Part of a small language model's weights.
Size: 14 layers, vocabulary 890.
Each number is 200 + 40 x the weight over its row's rms, rounded and kept within 0 to 999. Layers, rows and columns count from 0. The size before them is the row's rms in percent of the matrix's.

# layer 8 MLP down, 128x512, rms 0.158, rows 0-50, columns 64-127
100,207,211,214,204,278,218,187,243,224,181,145,131,226,247,191,231,233,189,175,193,168,178,243,226,239,184,236,160,182,210,246,167,236,228,209,259,205,220,163,223,235,232,240,199,183,253,229,175,216,220,230,231,225,227,247,189,88,198,147,254,236,271,140,240
105,150,150,155,258,122,224,268,231,149,214,277,186,242,150,274,215,294,188,161,197,241,156,203,163,146,146,193,146,163,197,203,264,159,198,199,203,154,191,163,193,182,252,173,241,227,206,135,197,196,162,197,156,209,245,179,138,265,177,213,135,199,186,214,223
100,274,194,266,245,208,195,254,207,206,174,213,178,194,212,183,158,222,284,166,206,245,185,247,217,210,266,165,186,327,225,86,187,160,200,215,175,181,128,186,125,268,230,149,297,195,302,269,174,113,204,170,205,146,187,254,168,123,201,186,224,287,214,208,252
098,230,179,204,221,272,154,210,207,268,234,226,208,236,222,176,281,207,244,220,183,233,219,254,166,239,231,236,212,215,170,266,214,139,247,249,214,159,215,205,230,190,204,255,152,180,201,200,194,156,178,216,134,162,200,229,212,319,238,193,156,184,212,130,288
097,224,312,173,192,218,184,238,219,210,137,242,192,121,130,98,239,186,238,167,280,207,187,187,276,174,188,287,233,173,228,202,204,202,232,198,213,212,213,157,216,256,199,220,180,176,228,193,274,201,219,192,212,242,181,242,201,219,264,183,181,187,192,259,298
098,164,188,232,213,157,183,173,128,145,178,264,212,156,205,196,159,194,222,203,179,222,239,229,220,158,191,283,163,178,141,228,183,139,203,264,179,229,210,157,182,201,213,183,229,189,141,158,263,180,109,144,267,186,212,162,196,153,142,254,187,157,158,94,240
098,188,240,250,254,166,218,166,183,231,171,170,211,239,145,104,198,145,176,193,223,201,201,203,249,233,168,222,186,250,138,129,198,158,242,231,138,258,139,191,208,142,204,267,303,154,173,184,209,183,199,189,156,139,196,217,160,142,243,181,197,182,144,168,214
094,163,172,216,222,179,225,200,215,176,227,261,171,277,177,237,131,195,168,218,247,218,230,157,210,163,198,200,152,118,239,229,245,172,192,235,169,234,246,329,221,213,263,240,157,276,190,181,186,213,262,195,216,168,221,282,191,186,232,264,205,199,178,238,211
104,264,194,178,157,242,187,198,173,153,126,122,246,231,220,279,182,168,166,191,174,218,198,159,145,200,231,195,275,117,245,212,229,190,231,223,222,220,272,222,208,190,291,207,188,206,267,210,204,177,144,181,173,202,221,163,234,298,187,246,178,163,226,235,200
107,125,198,191,223,241,203,186,125,199,143,161,203,258,139,235,243,193,236,134,162,177,285,240,305,255,217,146,284,160,161,240,201,186,199,150,186,159,167,212,236,263,240,231,165,244,199,219,237,194,144,214,153,197,185,257,253,241,175,222,218,186,202,223,238
099,206,198,105,165,268,219,223,214,155,212,193,199,116,190,195,211,226,210,250,239,206,220,222,139,206,193,276,241,253,199,196,217,242,157,93,215,182,166,171,159,197,246,177,186,127,238,219,141,312,177,262,197,186,143,213,172,152,280,169,252,159,240,225,155
102,220,109,160,171,146,200,172,239,227,262,217,258,216,225,139,185,188,181,207,190,249,189,212,186,172,218,96,165,144,160,144,260,215,168,209,226,196,183,128,235,192,141,184,187,228,231,195,176,221,201,219,266,171,210,133,201,211,137,171,232,205,194,200,236
098,161,203,158,173,203,219,220,193,261,260,176,207,146,239,195,173,201,263,152,156,137,176,199,253,202,246,199,154,177,217,192,173,166,224,167,191,142,207,222,147,209,210,200,231,229,176,246,188,242,139,193,313,185,260,165,161,273,186,116,194,202,163,186,178
102,229,212,230,126,190,243,175,193,214,196,149,249,146,195,214,213,288,151,157,229,224,190,156,133,195,273,180,167,267,188,198,298,191,215,182,248,196,239,112,213,230,206,203,255,134,155,240,215,196,191,158,265,253,219,177,178,169,172,168,187,167,151,231,314
103,186,222,250,168,194,234,252,225,215,235,193,243,320,225,264,243,166,175,180,192,263,225,182,154,197,291,219,163,196,236,266,258,205,164,191,203,208,155,242,203,111,245,198,161,254,146,154,216,211,234,215,149,246,214,211,102,325,166,249,190,179,192,186,215
101,191,233,222,174,220,194,106,215,245,213,141,218,235,241,160,173,221,206,175,169,198,170,166,210,214,220,232,174,231,204,229,204,239,177,186,182,141,289,186,227,221,185,239,164,176,291,126,148,130,269,278,241,200,192,227,163,222,225,241,155,232,216,151,212
099,129,166,122,206,114,200,210,172,205,149,264,116,210,223,262,153,161,199,177,213,242,270,225,180,190,159,155,244,151,209,153,185,260,177,189,147,277,174,243,223,220,206,220,148,179,183,194,198,172,167,222,266,166,190,133,142,247,186,172,151,202,263,156,148
100,222,124,239,172,160,177,135,272,168,213,137,166,197,154,242,236,229,143,211,144,123,166,264,235,170,181,178,255,222,203,124,162,223,228,169,213,265,138,161,168,175,188,211,234,233,199,166,199,200,185,166,185,190,198,177,236,159,224,226,237,221,170,237,226
100,191,232,174,225,186,116,177,274,230,207,148,239,164,219,216,187,256,201,185,165,241,190,246,251,171,157,174,217,205,207,191,239,222,205,215,220,251,213,253,143,200,220,144,224,231,236,239,227,201,120,108,171,190,186,189,236,189,182,195,221,226,135,123,235
102,220,190,219,204,164,209,210,205,112,233,208,205,200,197,252,233,201,179,235,132,176,245,156,152,148,227,259,212,136,184,196,252,240,156,91,238,238,180,168,211,207,207,173,215,195,179,169,214,225,183,234,149,257,198,164,206,156,127,150,235,150,141,172,226
099,182,197,197,176,219,218,216,219,195,173,148,147,209,219,217,237,147,164,196,275,246,162,173,226,202,192,292,209,296,230,270,262,173,146,182,183,151,200,213,306,210,214,133,251,166,202,164,167,152,213,221,169,230,123,268,186,149,209,191,136,186,232,218,234
101,179,195,270,186,233,183,242,222,223,180,238,257,131,233,183,183,186,301,202,194,106,97,193,217,219,235,252,202,291,202,210,158,147,195,188,199,238,213,172,153,207,287,117,151,233,184,217,204,140,174,143,208,176,227,124,209,231,205,135,201,224,96,207,136
101,188,251,162,198,144,185,241,158,257,175,235,111,174,235,200,136,267,236,222,183,283,209,138,246,211,185,272,214,236,281,188,184,128,214,204,217,212,201,202,207,165,193,237,238,164,177,223,206,160,216,163,195,143,136,224,133,213,274,217,266,134,235,225,222
107,181,135,227,244,233,189,269,231,238,248,244,226,225,216,152,184,145,184,184,182,268,177,188,246,136,181,196,231,229,262,217,222,159,263,255,206,243,121,137,261,138,179,243,203,220,215,213,194,169,255,216,129,224,203,195,203,219,283,141,209,183,224,214,252
096,221,153,176,330,182,219,223,241,176,165,242,174,181,234,191,206,206,179,199,249,169,203,187,187,183,262,226,208,183,157,184,163,156,137,288,176,151,213,166,154,154,163,230,214,235,199,188,160,121,252,227,186,169,179,223,149,205,170,252,173,142,232,268,222
099,246,260,191,188,154,221,177,230,226,217,198,203,224,212,210,226,212,189,232,201,158,180,201,182,238,265,223,274,217,162,202,229,171,197,268,212,186,159,162,151,218,166,140,213,226,189,176,219,214,235,156,214,152,141,200,202,216,174,223,134,188,189,320,230
096,152,133,277,206,188,214,199,189,154,198,156,231,208,206,183,229,165,187,192,208,146,132,193,203,161,232,199,305,237,175,181,206,251,306,147,198,141,154,219,234,192,131,244,155,208,211,194,163,144,214,275,198,204,199,235,253,148,178,190,131,246,163,210,234
095,223,210,151,78,163,173,155,151,224,195,143,157,230,188,216,212,241,206,267,267,250,200,218,207,224,170,269,218,304,128,178,190,250,273,209,226,261,235,238,182,241,280,144,179,221,256,261,167,235,151,195,173,223,219,209,192,215,149,223,209,210,193,208,209
096,212,169,111,251,265,258,223,154,183,182,202,219,242,149,227,237,255,219,184,192,206,214,184,222,234,184,128,192,149,210,220,139,201,229,292,243,181,171,256,269,180,233,143,109,186,172,236,176,246,264,149,167,149,234,159,177,148,208,130,218,171,225,185,173
106,218,226,226,215,236,232,188,230,176,210,206,120,254,182,244,175,247,180,201,228,238,234,160,212,117,218,238,222,263,217,126,205,249,233,180,122,209,267,268,304,168,174,186,258,153,257,166,240,220,222,218,177,154,136,171,203,225,221,157,200,189,231,168,242
099,158,224,227,156,160,197,137,175,130,249,197,177,162,222,183,205,243,153,161,223,183,204,192,208,221,273,230,161,158,232,170,171,293,207,257,187,202,173,207,175,138,146,189,185,230,261,253,119,250,236,212,150,253,201,205,197,236,218,207,225,293,140,200,244
101,230,214,239,240,264,145,164,151,252,174,188,170,246,247,111,267,160,214,210,206,195,195,146,123,241,160,220,160,145,224,161,147,125,178,179,167,171,227,218,261,155,228,184,167,127,222,171,195,238,183,187,173,188,163,152,198,200,250,194,189,142,181,206,281
103,130,241,303,175,243,211,266,221,186,149,161,244,246,186,212,240,201,181,211,194,199,247,235,185,260,108,191,209,149,198,162,273,159,204,134,155,174,230,189,248,246,182,266,155,186,248,173,149,149,158,150,225,242,117,216,267,223,147,198,162,244,190,160,233
102,301,157,241,188,279,202,101,229,215,175,203,158,180,189,196,221,115,145,212,117,132,220,199,194,219,225,138,197,163,226,248,196,238,226,221,231,129,243,231,137,240,175,184,175,201,216,228,206,182,272,238,219,250,222,201,180,182,131,195,242,173,225,290,239
095,163,177,247,177,199,186,260,286,171,281,137,248,274,191,187,210,254,170,187,201,249,169,238,175,224,239,239,132,143,210,191,183,235,188,214,199,214,128,217,238,182,217,194,128,174,199,258,123,159,197,272,216,159,192,209,144,191,235,205,181,161,267,203,216
100,206,182,193,220,214,233,175,248,179,235,148,242,251,159,171,180,202,141,258,191,191,218,203,159,236,232,147,229,242,222,171,187,208,229,247,211,148,186,201,197,195,180,213,176,259,205,213,283,218,207,232,217,271,237,258,244,204,242,219,264,222,237,158,192
105,253,170,123,214,190,219,249,207,190,212,267,166,228,226,153,155,211,169,164,218,259,172,235,235,140,201,185,171,248,221,171,173,189,192,301,227,113,196,187,179,175,168,227,185,174,234,241,197,165,164,173,170,215,188,200,249,153,268,176,204,172,216,227,182
099,178,151,202,129,284,246,256,218,191,235,236,124,277,289,215,143,228,250,160,193,175,199,217,127,164,303,182,256,223,255,250,191,114,216,242,201,212,182,298,216,179,266,174,161,226,190,252,216,254,107,178,158,132,250,202,282,279,189,212,185,169,180,216,277
097,167,259,204,120,182,179,86,218,241,173,168,150,162,241,251,238,195,208,250,205,206,158,261,222,214,222,267,211,174,140,244,159,292,196,200,189,237,207,200,164,140,306,152,135,174,198,282,211,223,195,182,215,217,119,164,219,202,194,137,286,208,230,189,251
097,206,242,228,153,230,204,104,188,237,204,225,200,245,129,154,208,185,186,184,245,161,125,235,158,211,147,263,227,214,209,168,206,163,213,266,279,263,172,198,130,219,230,205,245,158,250,204,218,186,222,216,238,217,198,213,183,170,152,229,136,199,198,194,169
099,151,157,153,66,162,207,134,139,211,190,176,263,193,152,264,213,165,197,277,269,240,196,142,213,178,306,221,160,235,177,209,247,206,227,114,166,229,198,208,177,206,234,235,169,252,143,192,298,214,162,174,129,206,193,200,203,235,208,200,196,260,172,182,231
105,233,193,136,233,263,156,174,252,172,253,231,118,254,228,158,199,141,184,223,244,170,180,148,185,189,275,199,153,200,193,221,171,225,182,141,229,154,205,132,251,259,270,215,169,179,208,121,193,235,208,196,199,254,170,278,199,183,209,188,204,184,257,157,137
103,249,163,255,155,135,166,254,198,230,215,224,112,146,278,260,171,223,218,166,230,196,230,196,163,213,207,117,188,234,249,195,227,177,228,204,186,187,196,202,173,174,142,222,277,246,122,168,189,206,249,196,217,215,157,220,186,128,172,240,173,183,177,230,191
107,250,226,155,225,122,262,228,218,235,201,113,239,255,203,141,232,112,188,189,208,132,209,146,228,265,153,213,204,194,242,262,183,174,223,274,223,131,192,245,181,230,132,176,182,189,206,200,196,166,252,207,233,199,221,207,219,192,199,163,268,225,160,230,154
102,263,273,152,228,202,248,138,251,121,172,145,187,153,208,167,146,174,156,220,273,217,158,164,147,144,204,204,215,181,175,181,258,213,154,157,192,171,205,188,159,232,237,203,223,220,195,240,175,216,143,162,190,181,119,168,175,176,211,243,168,202,245,124,241
098,251,167,218,142,190,124,213,171,224,177,130,237,161,232,209,219,140,191,163,188,128,237,264,136,166,179,205,233,187,207,228,189,188,132,214,228,197,170,206,190,184,176,243,146,159,248,245,231,141,247,237,336,177,176,256,149,136,198,173,133,163,195,151,114
101,192,183,221,223,166,177,159,170,210,177,260,220,241,136,163,160,255,213,254,222,175,267,213,232,179,206,175,134,77,159,201,189,178,254,210,200,166,215,179,162,209,237,190,198,177,185,182,227,174,169,219,228,175,199,267,265,200,297,190,228,159,192,213,89
102,263,208,171,136,196,161,220,192,178,250,226,175,139,201,157,167,224,222,176,183,196,239,202,154,220,210,205,186,209,191,216,200,227,158,235,122,189,208,136,234,206,220,219,181,227,277,220,244,222,241,173,206,196,242,230,204,116,212,188,141,205,236,206,207
099,188,229,176,218,297,178,157,197,201,204,129,207,267,290,153,113,150,121,139,159,186,219,208,187,184,164,193,285,245,226,295,224,204,272,253,222,152,193,187,207,151,128,208,208,81,183,169,245,288,149,215,219,203,173,109,215,224,188,169,250,119,230,217,231
105,194,147,176,261,88,224,180,230,176,210,220,191,150,217,150,225,260,260,220,223,232,198,187,131,214,206,227,177,190,218,199,214,204,179,144,142,163,230,186,126,237,210,122,244,164,149,224,237,205,212,161,249,208,211,261,261,193,203,219,175,249,223,209,129
098,138,222,231,171,203,204,205,208,211,161,116,185,155,152,199,199,213,178,213,167,253,193,166,148,205,149,227,207,246,188,151,135,177,266,205,175,284,237,208,208,185,223,150,275,107,249,242,188,266,195,156,247,178,250,167,187,196,206,229,203,203,210,152,202